Each number is 128 + 24 x the weight over its row's rms, rounded and kept within 0 to 255. Layers, rows and columns count from 0. Numbers have three digits each. The size before them is the row's rms in percent of the matrix's.

# q: layer 2 attention query, 256x256, rms 0.0443, rows 0-63, columns 192-255
# k: layer 2 attention key, 256x256, rms 0.0437, rows 0-63, columns 192-255
# v: layer 2 attention value, 256x256, rms 0.0424, rows 0-35, columns 192-255
# o: layer 2 attention output (transposed), 256x256, rms 0.0435, rows 0-35, columns 192-255
q0 111:067130148138140166135128154145138100101094150167121095138119171139145109131127129140167138164151119122081130125127123141190101114154104155153099110090096102140109128136135126124108146121135081
k0 084:153126143136128129145141129121117121126177132086110113116119121113130131112100139080116095143129134075149115138121169111107126134105146156113163120165127104136148118153116116117097140108116122
q1 102:146114112127139123109149104106129141144155153105087122103143112125128199156142134124112092147128128102158115131137153133119141148076167118093129174137150143161155124140117123131134095121136170
k1 082:100126122134108117139100142138129123129084086156165121150136152144110112095141136139158143121140142171117129128128148141167074099153111112169076115121135156120137113114157122100135094151078138
q2 104:142132118109136132110114123106084133089095138113144124111131125120168101125165134071130123122124096098129129145137084134150136125166076111148154130177159116137119108136123139124155159111151103
k2 109:170138154097108129120121096113141166147140145109098158104133109125144127081135171138088137121103158135150090157125078159111146128097097129095124154148121150118146124122112119118165138110125110
q3 100:100144134102106143135102125097107134091105132128124099128129101151123077128153110138124193110131130142091102126146077137118149084161088124141121126120094109096094114153076154136169149144150103
k3 094:124126126091167141161135126129145125159141163114127119133086138125150125168130108143156163123092142136134131117105150106129152105139092132126125134089144155158127156188097118134141138107174123
q4 110:183134103155098159118129111112114145117159131094125158116132127123144141141122173120121088192074140127156127114120126157120112149095166107105144105130146128155135117068156098100109111100116123
k4 101:150149139155117125123158111159123148150165135111148173070140114143142135112137164113102105145139146088149097082143127147124113136102124140141119120191112079115111099106190082148130182112113140
q5 113:117134164117089123130146169119166097156144144180081135148156144147090111112130122158119155099161120128095130145103096135137153106170100163095106134084101168130138146176108164134124111151135140
k5 102:072126151145160136157107170140116118072097116108179100168109149140123124099132098121132135100114096138084154099161138146148158159168126111162114127100129127140150153130128146148117079146074086
q6 103:121152146146123099138173171149176096125135089147113129122156135150090184115118152154091121100135128110103098096085179110167095176167141180137100127104129131131114143159141093115081071147118121
k6 099:109117163128159145151134126142145147122144156146122165193162160117133141139140118138123153106150100157116160121108079114123161122101146134095090114091167139121107109130133148147125128123114100
q7 111:137164066177099138108172120145140145116115154141101110110087140077095141154091148128085115166104126101166111095141146136136121142070163123124148114157131116132090122097130124136149141094129142
k7 106:157123106111107109111159086120152117158148146128124139066140124108145116159129175143142129146117137121148077143113117107094085107110139120130118141164125108120129086121119129141119144126153139
q8 112:111141108124147139146087148168139133143154139135159127166137128130160124133125106189178196075141133111119136138129144106089140083120121105113140113103152159119129139182108141127125140141085114
k8 098:081114122145161125159093163143118123124103092117129099166090164161090121120112098095150121092143119144131143125151141162161157113160132139134124117145100120153155177117133149118137062112120097
q9 116:121101121153158104137136114148115105091113127120135055121130117115100093141140137104133115124122132109133106122132127180145093090134106126166124166111124089117096140143136153160145151086151123
k9 131:163090115087146130110131116114111140145128161100142143071135161104161178146161156133136147135097131103166152149101123129129135138087129100135144133166106122153148127120091151145099119101149136
q10 120:144149160093128201125120149149119126147168109123151172147134115164130165118159117142158168133130133147119110141123075162126164156128123146101141131119096161119159134141110103126112136126119102
k10 099:060179130161153158136127162130125107134103114127164141163121138147128131116118089116101115122132102153074092105136147150149152141150130160133099098109129150125099128116147112139126120110123087
q11 129:142137105156110134136163100087124119117135116126120083105126134094163146167111118089135089172115125116140091095125148167143118119102147095180134137142150124114094140133169104146168154141130149
k11 111:172144130107143111114144054119132127165178136111153152098119120105159147148144163105086143173124131106169153124107129135118159146113109096128153144167128113132144146123155124146137151123132175
q12 120:142090103152125150145147095140115117080113169134116092101147099094093083164129131106126140127117123095156152152126123128113107101102148101137114163160123096128111170141123142173127114129135178
k12 128:129103103134152110155129095116130141130110132109137117067149162140141154167091125116120092136133102099171136135148154116126114119084149113201134112176105114147151131111142111135133096125140139
q13 115:101108148127174170142109096121128132123158149083101175137152167152126118109144118088108131118125154180144150168138122154098143082132111117112109111114102145155163112135111169132155099116164116
k13 101:103170167164110112106118164127120147116113174167117133119124102160144147138137115138084125118159142081105153126132141087102162175170162140149099124109185114124103147122114105140124163139134145
q14 085:150137132138080101164130145133129094079130142149080096106082128124134139130133147153139122187100121164125164126115141119156079133185139136145108131120121113071096128094101139144137150105145111
k14 118:160091129118132121149111116134169125130155131121139122096124086141131139122170132143097186164101129137104121169115124142152152146129091122092129149140144129164144097157118171104170135148109112
q15 097:132147153120168122098097119094146132161123152126118136139125129113146126137138149112096128119106099089144092101118143105104167087116107146161119083101139125144125118163125147154099149153148153
k15 117:155163147108109138149110155139096148136132155111139091089126130128104131110139148116124124102137101150139141120116084158130133142117097129099194151157103117133142151179152116122123201127097127
q16 107:163172137130138152130137156142173121150129123109145074120156131137134159141128117161132124146100176162132066120123123128116143126134110130089048141105100151166136148185100166156120121123171134
k16 094:119117123117138131124095114127141145141128117128091148149138149159123129171129112148167137124101092123111190177160124111128150147135164115121170127096089123118143129154091160066151124124173106
q17 104:111116110117135141122104114107096124128105149110140178103115093138133119160123133104078171098121093127153112135119138142086139111095128088150172120155189123089121110111138103110130116122143114
k17 098:133122161121106121124164110105142134122140140146133141090145078115131141134137165101124120154169129112123067102079117162135114163132124137131108115186147125102140070116156113166121170142111175
q18 101:127165136136114136148121146141155136115143094083149127154129128161144118147124123127151106135149104113097111156135131127134115091172077133141060107119092138139125125160101140126152125147167112
k18 118:147108115127155154137116122123140151137180124110107095136124129135104125122144151140137168122111140140123132157150112124123166117116104137112107165108139126152138165172096148139145128120112127
q19 110:116131141143138122163145150151158111177142076156112105143142167140109128088110107157156145104143124120082132121135140110138130114140153191106073108099117155132105152184155184147092123158103119
k19 107:082107109130172127134078135149120119092089098114160081157113142141099116119145078113145149104108112183125171136165170136129117119158125124159117136090105158142149147117105143096110064109126085
q20 113:110102115108109117116103123117101138092088123085149128126105106119131147192109095111107123122111106137143108161120135135126103166109152052147169138148150101139152113119127073108117136131145120
k20 095:154135098113120138114164086115170112156168126130093171101164095123177133149146193128102128173120160116140107136092122101103150136109128140097133106127151133103122118147116106108123176128179163
q21 095:175123054163151150115164111155174153123102109143118131117138139131107116119132166119122080143120143108149094106158140141148080127100161160114081126165141121129131129108166122155108095114141161
k21 084:126164160134097143088134112124120118137140154110125170095178109100189143158131150125106146193150131107114100078119114119086126139097167146156113092136144126139132077111142093158164157150113140
q22 122:127144097138113106119131090121127172100143156098153115128120104109148115118145124130133134171120148148185117122133150157143101090101095097108124161128100080125097113065134133128155134057140104
k22 131:139143121109129133096114119106127115142116147109136120086161124108157133140145135112118142153091141122149102144138116104115126120106094116134149149148111120135104104093108123161130205101175135
q23 120:105136134126161133094135071095128158103160110140118147147097121114200119139112105102153096155129137156180139090152151121109131146082149070136153121149150146151124140048144064099150168110106134
k23 074:188173137126095119104132086142125151179145108157078110108166093115099112128139171131111115136111102103169128150110095124130149125117112111103143146136117116101148139155117151093117176102133215
q24 156:136155121123102137168123170125138100129122114108157131149110155150112118124124083144113196107125116154088110143115096136137141118148098162089085148093130126118139098164118179127115107096107097
k24 085:066149138159163133146138181117128138100114101116142129148112119179108114125114065123144113102129123121085098093161141169142130141152136146166105108117134135125107134130136134125134108136112072
q25 103:130128130123104074150103099150134192105103119085167140102148078113151066152133153134128170139086104144163100122122098146128101110112121096116131157150134075119147129114098093131143137088141122
k25 122:113091126110132084137117156134116083127083144170107072090099121125123140121077138114150118132108132119114152142132168166139092089131110100186158147122113142100082115123095134112164153124124118
q26 091:163098107122155135111185129110166135119104168117141143078161076157111135169115141109064130128134131117151133170105099147142093198111106141113134102169129088130151104095121138136120108136145163
k26 103:089153116163141127103199118109119123107133151157128156107138137082134118150097150123119089134140123091119076087127129104112137128101152107156131129162110109107107145130131095139115169133138133
q27 086:173134115125108143136124095138143142096122093151134094107138126113143112134164133146130148118062088148127123127107088144131151147129125127092116153124125106094096150156055107138126119074137111
k27 099:110139151103119091158105092108165126135112127125127078125126105164130139105099102084141159154108116147140123148129154148136097117157100115152156121091097138120113090122131134115182145109158117
q28 101:151152126122162082165116110121169101071107109110124106107109184092088058127099142109114123083090087149137134107109145139097111118104137129133085150103126147166099108146158152176145106111136145
k28 100:162123160070108134142102119132145179142124132148105067127144133143146131107142150141142164136105132104136160140120128082131111082135114092098159121123126135095140148136112140132136181127113164
q29 107:165121137122103071127104151152136105169121133140138134141139103117131173082111112121108118121184083121090139110113179109116127111159086148154094111128125121127114155167138070108077116144125132
k29 107:148116123164118141138107129123135130099116116115117106153125141136105112107134153102134151076090109139157131154116089134123122131084156089099131100137131121153143137080109152137083118141082093
q30 097:138078135103139138153122108141111134126140133160117107147128119127132088141128131143140127102089111098144110135175085092114132068103098110127072113134121154190152169157120140127130117170126162
k30 097:098120152105143100110083164142127090125135115151111120128162151104132151118117165180139117103151114171147158110122125115166094139092162120149170154129141097148170131136107157141145103115145144
q31 088:128138127104145127137108133094126094086140109159126120120102139127133108157132141089140102119113094128134112142100093135121142131103117101146111154099156124105173109097074143143172117135133105
k31 110:104112138122131061132115097139120110155134151153078113129156138088131122125121109115140146179141113136116127110105140114117113124160130162140117156110145143108131123133138100124171170149122160
q32 082:142080117099139125132130137112150144097114090073103115104064090128178130158114152166131091137132120116119126112096105095128124141125154122143060124125183123123122116168118166139134142118132120
k32 112:126110167118127106114092113133137130168141138144096132110136115116112150106170162138089158135145141128128158148104122117147149169108123168138125144147133106132130119153104165086156136110107116
q33 094:142117110153160135137100112121164107128176121178124111139131142152126148130138170138165104166149166140115121109119162186082143061140107097154133136119099150149136140106101104109156145163130126
k33 112:128153133146110179121171165138132148140132164134142161145170124094118124128158122094123120134126150100130167104107147135123157147099122127070153159127141134122121149122199133100124111129132122
q34 114:102144120105134108105136141103113114101125146104124130116141176120134091136116150147098156137106119171139092138163123107116162125103126081130150151120145162119144093152121142126146100130147072
k34 113:150130174084134118170113163128110129130146145172117139139081126100151140077132121100153124116145148164101120121125137115139122110128088138118118159090140154128119166132125102127171151118170102
q35 104:144129112130192129147147119117135121145135140167105144153114134142049075123124098130110143084116130083145154080116130165141105147114163133132162117114095163112136136126177096155112120100144157
k35 117:113128127123102133121084145134116123138121144162127122111134105120118139148142153164109154088142108111117145127091090087125137098135163090116135122118125105142135142140109174107096129132127176
q36 100:118157100130123138132168131140158156136154130085166156133134146134137124118141140136132124153120162134138110120130113152112120145089118157111168110159136135096148081081099126105137105077096119
k36 094:098142124180135104118188155124128115153156115126123156136130149105097114152104120138139097129153128097115073099114178163101119128159147150150105138148110124103101140140171102108123126095119102
q37 105:157132141153113125140100132084138159135108103126112151138137151151097073118112125156124121104143119136140096115119146136103134088130116126134077146109123153166149118134129132123159092156141101
k37 103:095134108123118146071112104118129153116137145146164112112103078107136097156149139154121148115137134124094186119136094106119100137132141094120130129129108135159116135137101129115093119129127135
q38 099:132118123072160087142116137154135126085148092095119134101113107145134059146151119157086152101132143139127172156064095140122140131146134114157150135156137133118169110132118116154182123113100163
k38 103:129119169132102114146096133161100136126109139149091109119113139068123117098104123107134116125145101110133133127142139088152132158117140111127130116152118104122131120129123129153118166142134140
q39 103:148094122131140134163115128132145138120128151090161129110152139132121108098101172105122154125106130070150089128123106119120094130098155154134121096152137136171166130102114133161149100131125148
k39 121:117131141125119138139139169159125121132154149119104088105156145156079154163119132149183097089113116112150150098138150157089132077124162154162135139143101106114162158186102148146115136143107134
q40 099:103114144124104127142065134114124103091126162133100114121156091158181141111166115124131158139120098123166084151145116139061121079129099089132089154121108128143143135132094121127096140173166119
k40 107:127121152122157119172130098131131092135100137096093164112161119142118179106126154109144147131103148151108124128148140157170153175116102134148149121112128155157167142128184109110139135119167120
q41 107:125111098148101099134117133177127081151067148165128102119108159128140132117105122135068105112095096134109133114139152125117143163124158156117097134142176123127138171141109122130099100133142123
k41 105:128109131076116146118127128157158131140136157143108117135085127111133115103105141137160156095127144148080148164116086085108128118121181117133135142134135121113131134123144168083173123154126099
q42 105:102141100112120126124132146147102147136151125141120140115153091126082097144139153174152163096106148097140124107110159091108147133137127137116166160155143152111135101138137129092109164158140118
k42 099:127114148164148142124130105140118111113093119113155147099140166096117138149083114129111104092139155121096085129146114123135105137162120138140139112129121152135075130126145080159141126131144123
q43 101:111120153113101099135099170111117158121072111092110144124152111149132144099091143137182135121081072111086116118089119075116124189122148094144124134130183150109143143167100161104098124168123106
k43 106:127079148130125093172139108135114125101135165181117118166105110092136105091143111104122068062138105159116137125109158156126151134142128150107121128123139118136109139126131129118097106144126108
q44 100:117114116136145132128142161131161179148130127096130179131136128153112128126118147136107164122138155107129128144134131122152128161124119160115176066155111142094133077073126108126124110094127135
k44 096:115143104183134124147188156119108120117158119145156142112118141127085129177101104122139100123155120092139090083147142146095104128113137160152100116156111126144090150155131093155096111133088102
q45 088:192125174142131158144129128120107129137141174162132128136138090119102102112148155148105119135104116151105163142156140136119114121149097135120147142143091136152137147105124120090119139115142109
k45 117:124133109112126161163155125084136143104134108139105125119139130154165159150088109083184112110106143133095112117120128094129086122140146118150145121151140145094113115132146131121122131156142134
q46 099:137110101139107152134121116113089099120143142138124095121122103133136134140140100117118176090103113107135131131140124133155155109155111107117149157110097125109146124171113135122131166130176122
k46 122:094114161124142120161074152148125094108092163137149096105091126140120137128131107094107129105119108142143142139167156153129170093117132087189144157108132130145155168144114106180153120194130119
q47 113:134164119148178130121108116134133169121157141098158133128138131120148137127144153108075101163159108128154096134128141122105145110099076142140093087141113133135151081152082104140099097149118109
k47 109:148154156102126145117136140106131134158130138125114119119136122141136114119138145138140129135132137117133151078110087160123085124109117159117123153151141115128128150130111096110124177115113113
q48 103:109083112135090101161127143129090101144097105167146092114143139113136134138075150168138115118128117117108103108161162101179100096125167134130094168065128133147077140140112158134129081155135107
k48 113:148090090123137129107103155154133100119098148126158100124125113107104122165149141134128154123081146156112156170129111152120114102098137093158099143116122104136133130096046162169148117149132133
q49 106:154124194135079127176136127138123107134135087157108133151139109140126119125167117150147157107129117144109121154116104139105154104145127118157089148112096113130131173134142117157097105144094141
k49 108:150116098136115077134119121160111105119086119113105124129150169111137132153086107136135116158111092147148180144179136141184112145127122092154119089111139151131124080058118138146121131079138130
q50 101:170120089105118142129142118127088129180138139144096134125121107113138131131102122127120141076151157112120139143121117091137156172122147129117167084162127143125103089139139098124113134166166152
k50 107:120147144135151172126129139131087138106173132127159109140127132168129118162124155139109123125149120134169092102170098116080125083126122135168065124179126116150152174126104132178136072132110128
q51 103:140146131139112127120116151156106125164109118095154133123148096140132170134107151130133111101114160114128111152100150118134139142117142141119158126092175108126118139118091148140137112129142124
k51 101:109120070144121160142177158148126096107132172120132123098155121102095119162111135126124139136107108133124156144191135133141149113140120142129098183178134112108087126107111127109129153151103107
q52 101:108139146110165107090141130115136129113096157165133089146097116105081090087110110088127118135135110131139124105146151114149166128108139141112121155111110148101143150132121146149110132108136111
k52 099:140101153113122113185075144133149094139115132126091101136106141119159158094138126120126118114134126169117125110084126109105088111143131092119179177112146124111135114125107110102136167155156142
q53 104:134129090149114159130120128145130169146121120131127109132168076171129159107159119153158082121181151114122172111081153102117135158103094150114136118138170119103107143139140117088101111158118152
k53 110:112102110126128156114128114120148105123091137093147168135136144082076095103139128123121136091123115139160132124144124141157125183146122143137114090155117118136120125066140146118101076090153080
q54 105:104149123139120150127129153112136086145133171153119131140113137139114111132115089140121131064148106088143109144121130129097114096118148137125101167115096153144125162138145172144140129126129146
k54 110:127147132142104125101099095132129152111099105084121100152148163111137125121112125105172101137151111106127141104145107125111166132144128105134145117114147089149126139147125109142119154159113156
q55 116:108150147136133146109143167132157141111118119135165153117126109178112164119125137143143102133139184132110114113105106133171101161133145138138144130149157114086114137096123115114104142123132123
k55 107:141093085125135114151121093097144113136117136156128143133119092082127116136171063122155088162124090111129126102107125159162123174133130152121130111110126124125097093148140154112134130141106112
q56 115:118129141125178147110141109089125114096131119129064113137147105122144119107175104111104123105175137120132150124148102119120153109142111089144151162116150127095091107138126101101135155160161159
k56 108:133096154148136115166083135109136166139148120131149138112120144159111115116169113127146114102177101132166112132123162083149146093114115078120176167103110120149158135158161130111106106143134136
q57 108:124122132119115132146103127137125166164157155132169131097165110134157189133142146145127117127129141115126100114094119161146096143122124138137138090149153095159136093104157102102101138125123092
k57 106:151172100101132183083171125120132131157089103132108114096137115136108131137109126095118110142103142110124134123114076172122164158130120211124092136175109128098116113184107128109131158163134134
q58 093:097130125142131133146142096140112132107123104150083112154072120135115085155110080129158099127110124148141123110165139134173110129115160144127082131098132132107093136144134158168108140094145153
k58 103:141121110076144126094101124138132152150109135104117108098146123138147161134160123135104140147095145135124165114133108097101162139099119103125106126108140109147174100143099146114154138127124164
q59 093:119157114124132135120163118110147109161157134153100081139075149116113136130082130133158110147117123139113126076173205107173115091146156160133105167097104155120043116154172130153131157155126141
k59 100:178127119103156142107101133161161150132138113117167107119141137128112119133192152126086150120118131141147139130090087147121167145092073096065135126127159141165149115128109178145108128121145123
q60 114:105130131113115083147126144131139100158118101176111141131130137122141141120088147127114143083116107120101146167130170067109142140123143106124096109094139128152154135146129145145107073183128142
k60 116:104089118119113069101146136164093124111110132159113088162142158124127112138090105131169100121138141143156163137162132113084101117149141133117131122116145103103113123093115140135116138156139146
q61 088:186078140134124116161127102157078162147121147121092138142082119100117117108062136152134080100144154127114183125150148100157136160132118135133096098157141141104123120119185120092111124118119153
k61 109:150105092121129157118135147082122145128179154105144151134137121182107167116167149168120139097123159116157175162128067110133137153084117114109107119153164118159149117118076148113111079145102101
q62 103:121108140124122157102143092125122141115159124096087104138131093093115088130169152135159120130139161138168160119157118130117123130135118117115097121124133115112089126166119193155154117122147166
k62 103:129118108081131109109116138100155194162139126133167119078135138189105141152139128115118121108163149108136129167112170064150152139113110134117145119125114139188134121135145140085132106108149082
q63 103:112095108111174148155112175177136101148143151139129118115140126087110115144087144152109137123134151097134096148105124099146089104136134184132128087139124114138102061142146142142159136092125097
k63 099:132141106122151116139140138087115095127126091111152129091123157131119160184092140134179142120146127142105085110125175137126116155125154152178147138139071145119136167171102130155110107109145094
v0 093:169137133112160110120125141125155117115145184149170114129151150135153092144099127115133146114141085166128184094137110100098113136126094129124144158121092110132180140164101164125119146142152124
o0 095:110164104147121124127097109119144113103140098136154157114099142110153114120116150124134144143077148175096115111110137152121134110087185138099143131138134127126137118168112105111145117151141115
v1 101:112101140147168087041144132164108123131156165154070155138133083130172140146126118113110132177104128097124164109181137125116161099131133147117108158115148130093088114136118161130094150146146126
o1 102:100068143109156138145103130149134139137134097151150154171121138124137123155120123117123157117144132143119095110139140131111107147148158130117160167140145093098108073098121164113147157121129098
v2 095:082066129138107139108163109121128138183155181147113143136129163136146146129119133142146125143129142122124202129142109145113120119118163142131165179115143154161113101141137172101117140118140123
o2 100:127132089096133127147074126143128139140147106117075176150110129085141102113075132158125154142090165092133110119133157085113146113120146097086150110127108140106125086132117103130158157146159122
v3 098:131106175125117140142100116138136152066123151141089126112076103143204115118097130136165090153067137129131130082201139112131152154106139128119118154150146126068130134129117144085118156166148124
o3 102:103111165138130128089074114149140143145131119162093152126102111120089103176141140152143157132096130161135098162146090129121113095117105131155101109107149132120146121148117119154148145113121096
v4 094:129189117101142123168082126134116170107115150138144151114172132142175133103103129143118121120156134103124096130119125139138148126122130125114127083143130102066121127101146132126139105140057125
o4 102:121114115114099133123091154088107102118088158166102132111134136117109097142176142128137122117131101130123142154134135108157126114119111099197096137180142119133095112137130105137145093101112122
v5 113:134163092131143153099110117121113184164112131100170143119138121135112096112128110115147136110106113112115111123056097081122141159131142141135146178125021128105164163126113117114072130114095130
o5 118:122137095109089162131148100076117120101076168104127124088149127053163162115144144135122121166125133144130139144107124136146133105092143114154152128142150133116181127169124154140123143107127131
v6 103:153052150140105168083097112133127185120081134094124094144112184137163125156125135130149119122132104129112139119101153187080131132129140133139139142111114156169151136134104134132125129157163122
o6 102:129131110154115157116137099163095119120140106092130106073150133085155100096128100167111105126089095103144074096108132154101119148163153122113119171084096149092091136139116090124110154140152147
v7 094:125095157159147102122133111127165148129104112125119148147108165132155121123108116107112127107146122102125084142142110085123103090136123131129146105142103110164166177132115177112161094114130112
o7 102:080156148144149128148123132132126111181150145123108111138148112140158118145154132116108154112135138161156126155155141112124138097179123118131129137127148105132110123131141069106110140123134121
v8 094:149175147168159153161135111121136142139113126104123134134138127165101106116158120111151151132143093135126174199091113085157099143158139121143135163150082133120160137137120152128123148151127108
o8 102:121117134100136087150179105090136137137098154096087137104152121096137129094123120148120141106124116112152143137116109158105138108123155088107157131136150132119224117119144156164128110172120099
v9 090:148207089092073117161114146125153178113178095088113087140151124127123101136117108133131121129127100153137060143087120134119113151115136143135135099152110129075125106175148108134177136142139121
o9 096:153180125127146105115195138120126103099116178102117119125158106147093133121089120161164090118168118075151150079135131110128115163131098128171154118150147134123161132138152097150127107129074111
v10 101:128113145141147152098137146132119134127087089117151144115128124174139167121092109130168107080130146116149144100160132103126078123111125132111128151142137117150131133138103144125117137108137109
o10 110:127144174111139162145132124159110128114129106142095113144114152154124127111128138152114130181097129127171131102150096110127110155106127065115117153151140124154100149170125088098147096148099147
v11 090:235127190122117086138110107158078110172148096115126150115155157110138066102124167148092104136191138124109152137126117147107160161128140131124103126130142102149110069087157109157103100098171126
o11 094:179113087101128118139114116097103142112111120141168139110133117124179146162101153105154110098145071160123129104104137121141111155141105143096134100143139147089081139099146165144129121111101130
v12 099:139102155143159128086092125111101128132142096130182141127143139156091122091102140128169108097145179162144178081130118110152101118151137152130086136109116104146119136094126153116089139115116135
o12 102:098138121130090163127114110098161134136118137120132099069119126151136139105102208118136152140110129100143143175181102114147101093126150061139170096133123157104153116123168132125088139150123128
v13 096:164150138111119117124106126136114108101161086087136142112102086141145098146144104092151147106106072174125090153096148100131108127162088154127117110126095135110128139137130115158127145126120157
o13 100:147134131118132113138142134122134159113096144157131118153154134103129136100131131179129111126173138134148155113135116107117105149103160128095142088162135109153171137105153140124142126062076123
v14 105:123173121111096114079151134127101124146141182172126149128111155139187141149099109116122133127144119141151093123130148110121108176131120163117149120120057133081094151113134090146124156125129123
o14 119:093151109147115101084097148120145123107054164137149106102121103103146152121104132181105124145128115106115115094140152173133158136133113142129154126158151090104124086135108139161173124122145111
v15 103:114110124071096149153117146136117061132166126112170124128129116129159070136125128129162121098142115145130065139130139118116149132119120155133111081120111101117120115122122094162122101111136154
o15 112:141194147109137116124124133134100143066103130148128130134124132146145100117075108126090077116156182108141122117150105115137161133149116164133110106168093131141108136098140096151149146084091150
v16 091:101164136148201119098144125127159121120127159101068147147108144134094173137115111113130157093110110118123132171175108133112150191124121142133142166113118155126138134119110115115101128096143123
o16 094:130118091122136145155115119172114164132145118145133149195155127105172153132156116132101142166148151156153153079121150143110131158091176110127120151143180106115153141144137117116146099125155128
v17 096:125104120112129143099139133100127162145127097149148122131133155119063108132150166109173131098113126146151154098107117111110105116132136110156149136119080140117173130125107132106087141080119145
o17 096:128116134153110147116159142106188154120155107145137101075105173127131146091107127130122123122118156102121090152114105168127096156149131100141144142092098159081150147136085101159115162128154158
v18 100:093138159144170116123165115124174110104170169124112136119178157134053157126146089107152158097121157108118127160191147143135108146146136132141132145128148139112146082113128134151175130142130143
o18 107:142123130128114130143079125141140177140146149143090146148141140122110108137085110146127111121125185103140160146172152101118118151093168129108142111150130147109129152096146137124167135159170143
v19 098:149042149112122111065113128126145162121141107089089111141154125128103147131142125097151123112135097168131099123165201138084123117134130143140123106127120129124131118108113123128059087085123146
o19 104:113130119147159116154138132130110124128109140161102128121140113120121145113136100131126139111110141123149116121136121142138080132150166110111153137127120123118128178099151108177103132134112107
v20 108:117134135137145115156102136117050157174153152151145125111137163113140116132100110114126160129128096119135091061051125091112127157133097125137116103131108132138129146140110135138077112165132128
o20 113:141128132143109154159126142115110103141055127133131131055162144121187140121130112166100149130143135165090127143092154144152120085165105164188114135142120149138130138159069129114149118122160100
v21 101:124141139120107126133130133152108140137084156092182142108139100159168147150123114126086152118172071140119103158094163086090099131097117121123142183114095115103131119165119096134087141110128098
o21 106:109158112081108160139153112126122111078120136102113117133152166177149140097113126131097064161107140120105148064100120153147151169131097116107114123111121147157110143146122140119138100142133148
v22 093:111087127113133138128101119145132130137081112124180142116102059155169125130141133167155090193083134118132147142083115148105147118131150138148158152108143108153134147126128109134105135141110133
o22 100:118109129093131157122149128100137140119152119098128122143114131141077085123135101091116120116122119090153094125117133134101136084137142128111153131083060131169147125066138171147123125132142144
v23 104:143149157142112113071138132150094126151156126131128145121135121120152093122139110124075129122124131137123130129131117142112153137116135140102118099121104102172135114104161113126106104101139126
o23 111:097112130098124140171128133132131148145118100095187134158152122146181114108113153080123087099155129174142152148123152096150111133153143163118176110136111116129129142104170150119133148102097142
v24 098:102120141114127139103130134126115173151155110160128139130193109133127115154084143112133144120149122158129150121128105093115120058111137159110173142110070088081139117148131098127079096102139123
o24 103:096120144075144157128121153119150140151116165139138113149120132132112162112085106140129129126122156131157131132122135121182101114151114128120168100165104111123125096101100128151158101109109134
v25 100:101095062129115134072143118109112187201079123116160143136118138154099175122165109081107136156120128117114174136114119141152114095120128116149171121123074117178162124127112133154090101084121122
o25 108:102102140135102127159154139121139148174173143147143128115153131113136144126127075148116181121101130114119118151138136155155142130122077083072127167103116121107177150146079111141082159131139146
v26 097:140120144130063157137130138134159126132112097089088123130177128124093116113176107142134167067102075134131105188111107160134041136118116125142201110146127133142144111118131106178113109128163144
o26 105:166127151100122141126143114143107146084160141152092125145118123127113156104084058135148104133156152154136160123122113135126104134141170169074106117097126138172165164100119140153127160117119117
v27 109:164168100123116145211092123121146116081187102169144076130149116112133108137134143149139150145133109130121141109161129105134081124106133083130098104150167155104134126134126141124130113194125147
o27 111:155108159115113101125151102175135117113160157153123136072125159161121154141095165139162082130139121102126110147112128164091134082147117150126113132136136154100189131114132143113099118167116114
v28 092:087138088097156126102104137123153095131129156153168147109109061123129141143120130138105119130107116133146102122188122131105138120134117131104091127109126101144114127140127107164120122179117146
o28 094:095068112134142122135116161144132133146092106132140150175135147111141111119144152075097088154139132127129104115154166133100105147072123129108106150148091094157089124137137141124127085130119134
v29 096:161181099103121118122138135137128129113203140115146141121108101136147118141118175117153106106113107156127167105162175076110117157127146136132132113116077131116138111108121094130130108086137113
o29 099:141150137147162111148142138158199136113143143082155125112133145191144151143128151105143122115126147103136127144135139144152106123127129170111118145106149116084173134110134100134146132127084101
v30 109:162128117116139128193126128102082130135130128155191093112150159119096117136109115110147141103130096146119128074058150096110087104145120131146084112123082106111141109129111122142074122129122141
o30 108:143133161143116142099148149100159107100096107128107112083116151119116113109072111168112100113106126136091135120085113121134075156122130152158131133130088144112091158145106122135081113142137121
v31 100:134120125139112061162120115125111076140096094104149135121181091139093124157131072106123106137062107105117113106160140104144122168143122121132113095115114141121106115146119114134071140103137140
o31 104:133104181115144163155155122132118129137099103155124128117109133145138133123130129102130105146177115141099135102110106120140114172099110139129130153134167126178166152154133186093090165065123164
v32 094:080170143135094121143145132109098078149097109125130127134223153107111125109124120154139108073159167140127099114166171116106132158116172111114098114131124113134107141068148117121122132073140108
o32 100:108137096116116129128165130121098091110095124095097118085080114147169133120116154116119104137115121101139122112141154142134127133099127115183123140135151117155094164114130101149125116143110128
v33 102:150110079104114127154137163108148105083133109143156099118083102135163101147112146129143129102122134139129064132083139142104096142136093110116097132119162138147190173125151148111204123165145126
o33 104:163142125144152119066175129121130099146155108126143094145126131162117149108178114125109118146144082125150125101119180107081150117099115168151132099144132156160079149154123140100117078151137144
v34 104:149080104111149077115156099104182166137140128131105131127118154136120132143146140118103139110099138141105082133164167121135170170144122146138109100113138143139088070135123084120135129159112153
o34 107:154121075134203123177093135160089129091070101150118147144148071129132124122107085104140134075083141115091141119152109134107085116129164129145138128114121104093108124147175117127118130157122127
v35 097:104077121150141124106118127129083155082102179107127159137088153152175162143119131131104120173149125094152179149142123170131135122126182123119144177126157135133158112118131166138097106131130086
o35 104:108100121119169089157110098116130147185183126115107162135153122104134103168172152141103149096114132123176083143146122112092152118167133107052103139123114142100096105104110127125170124182154130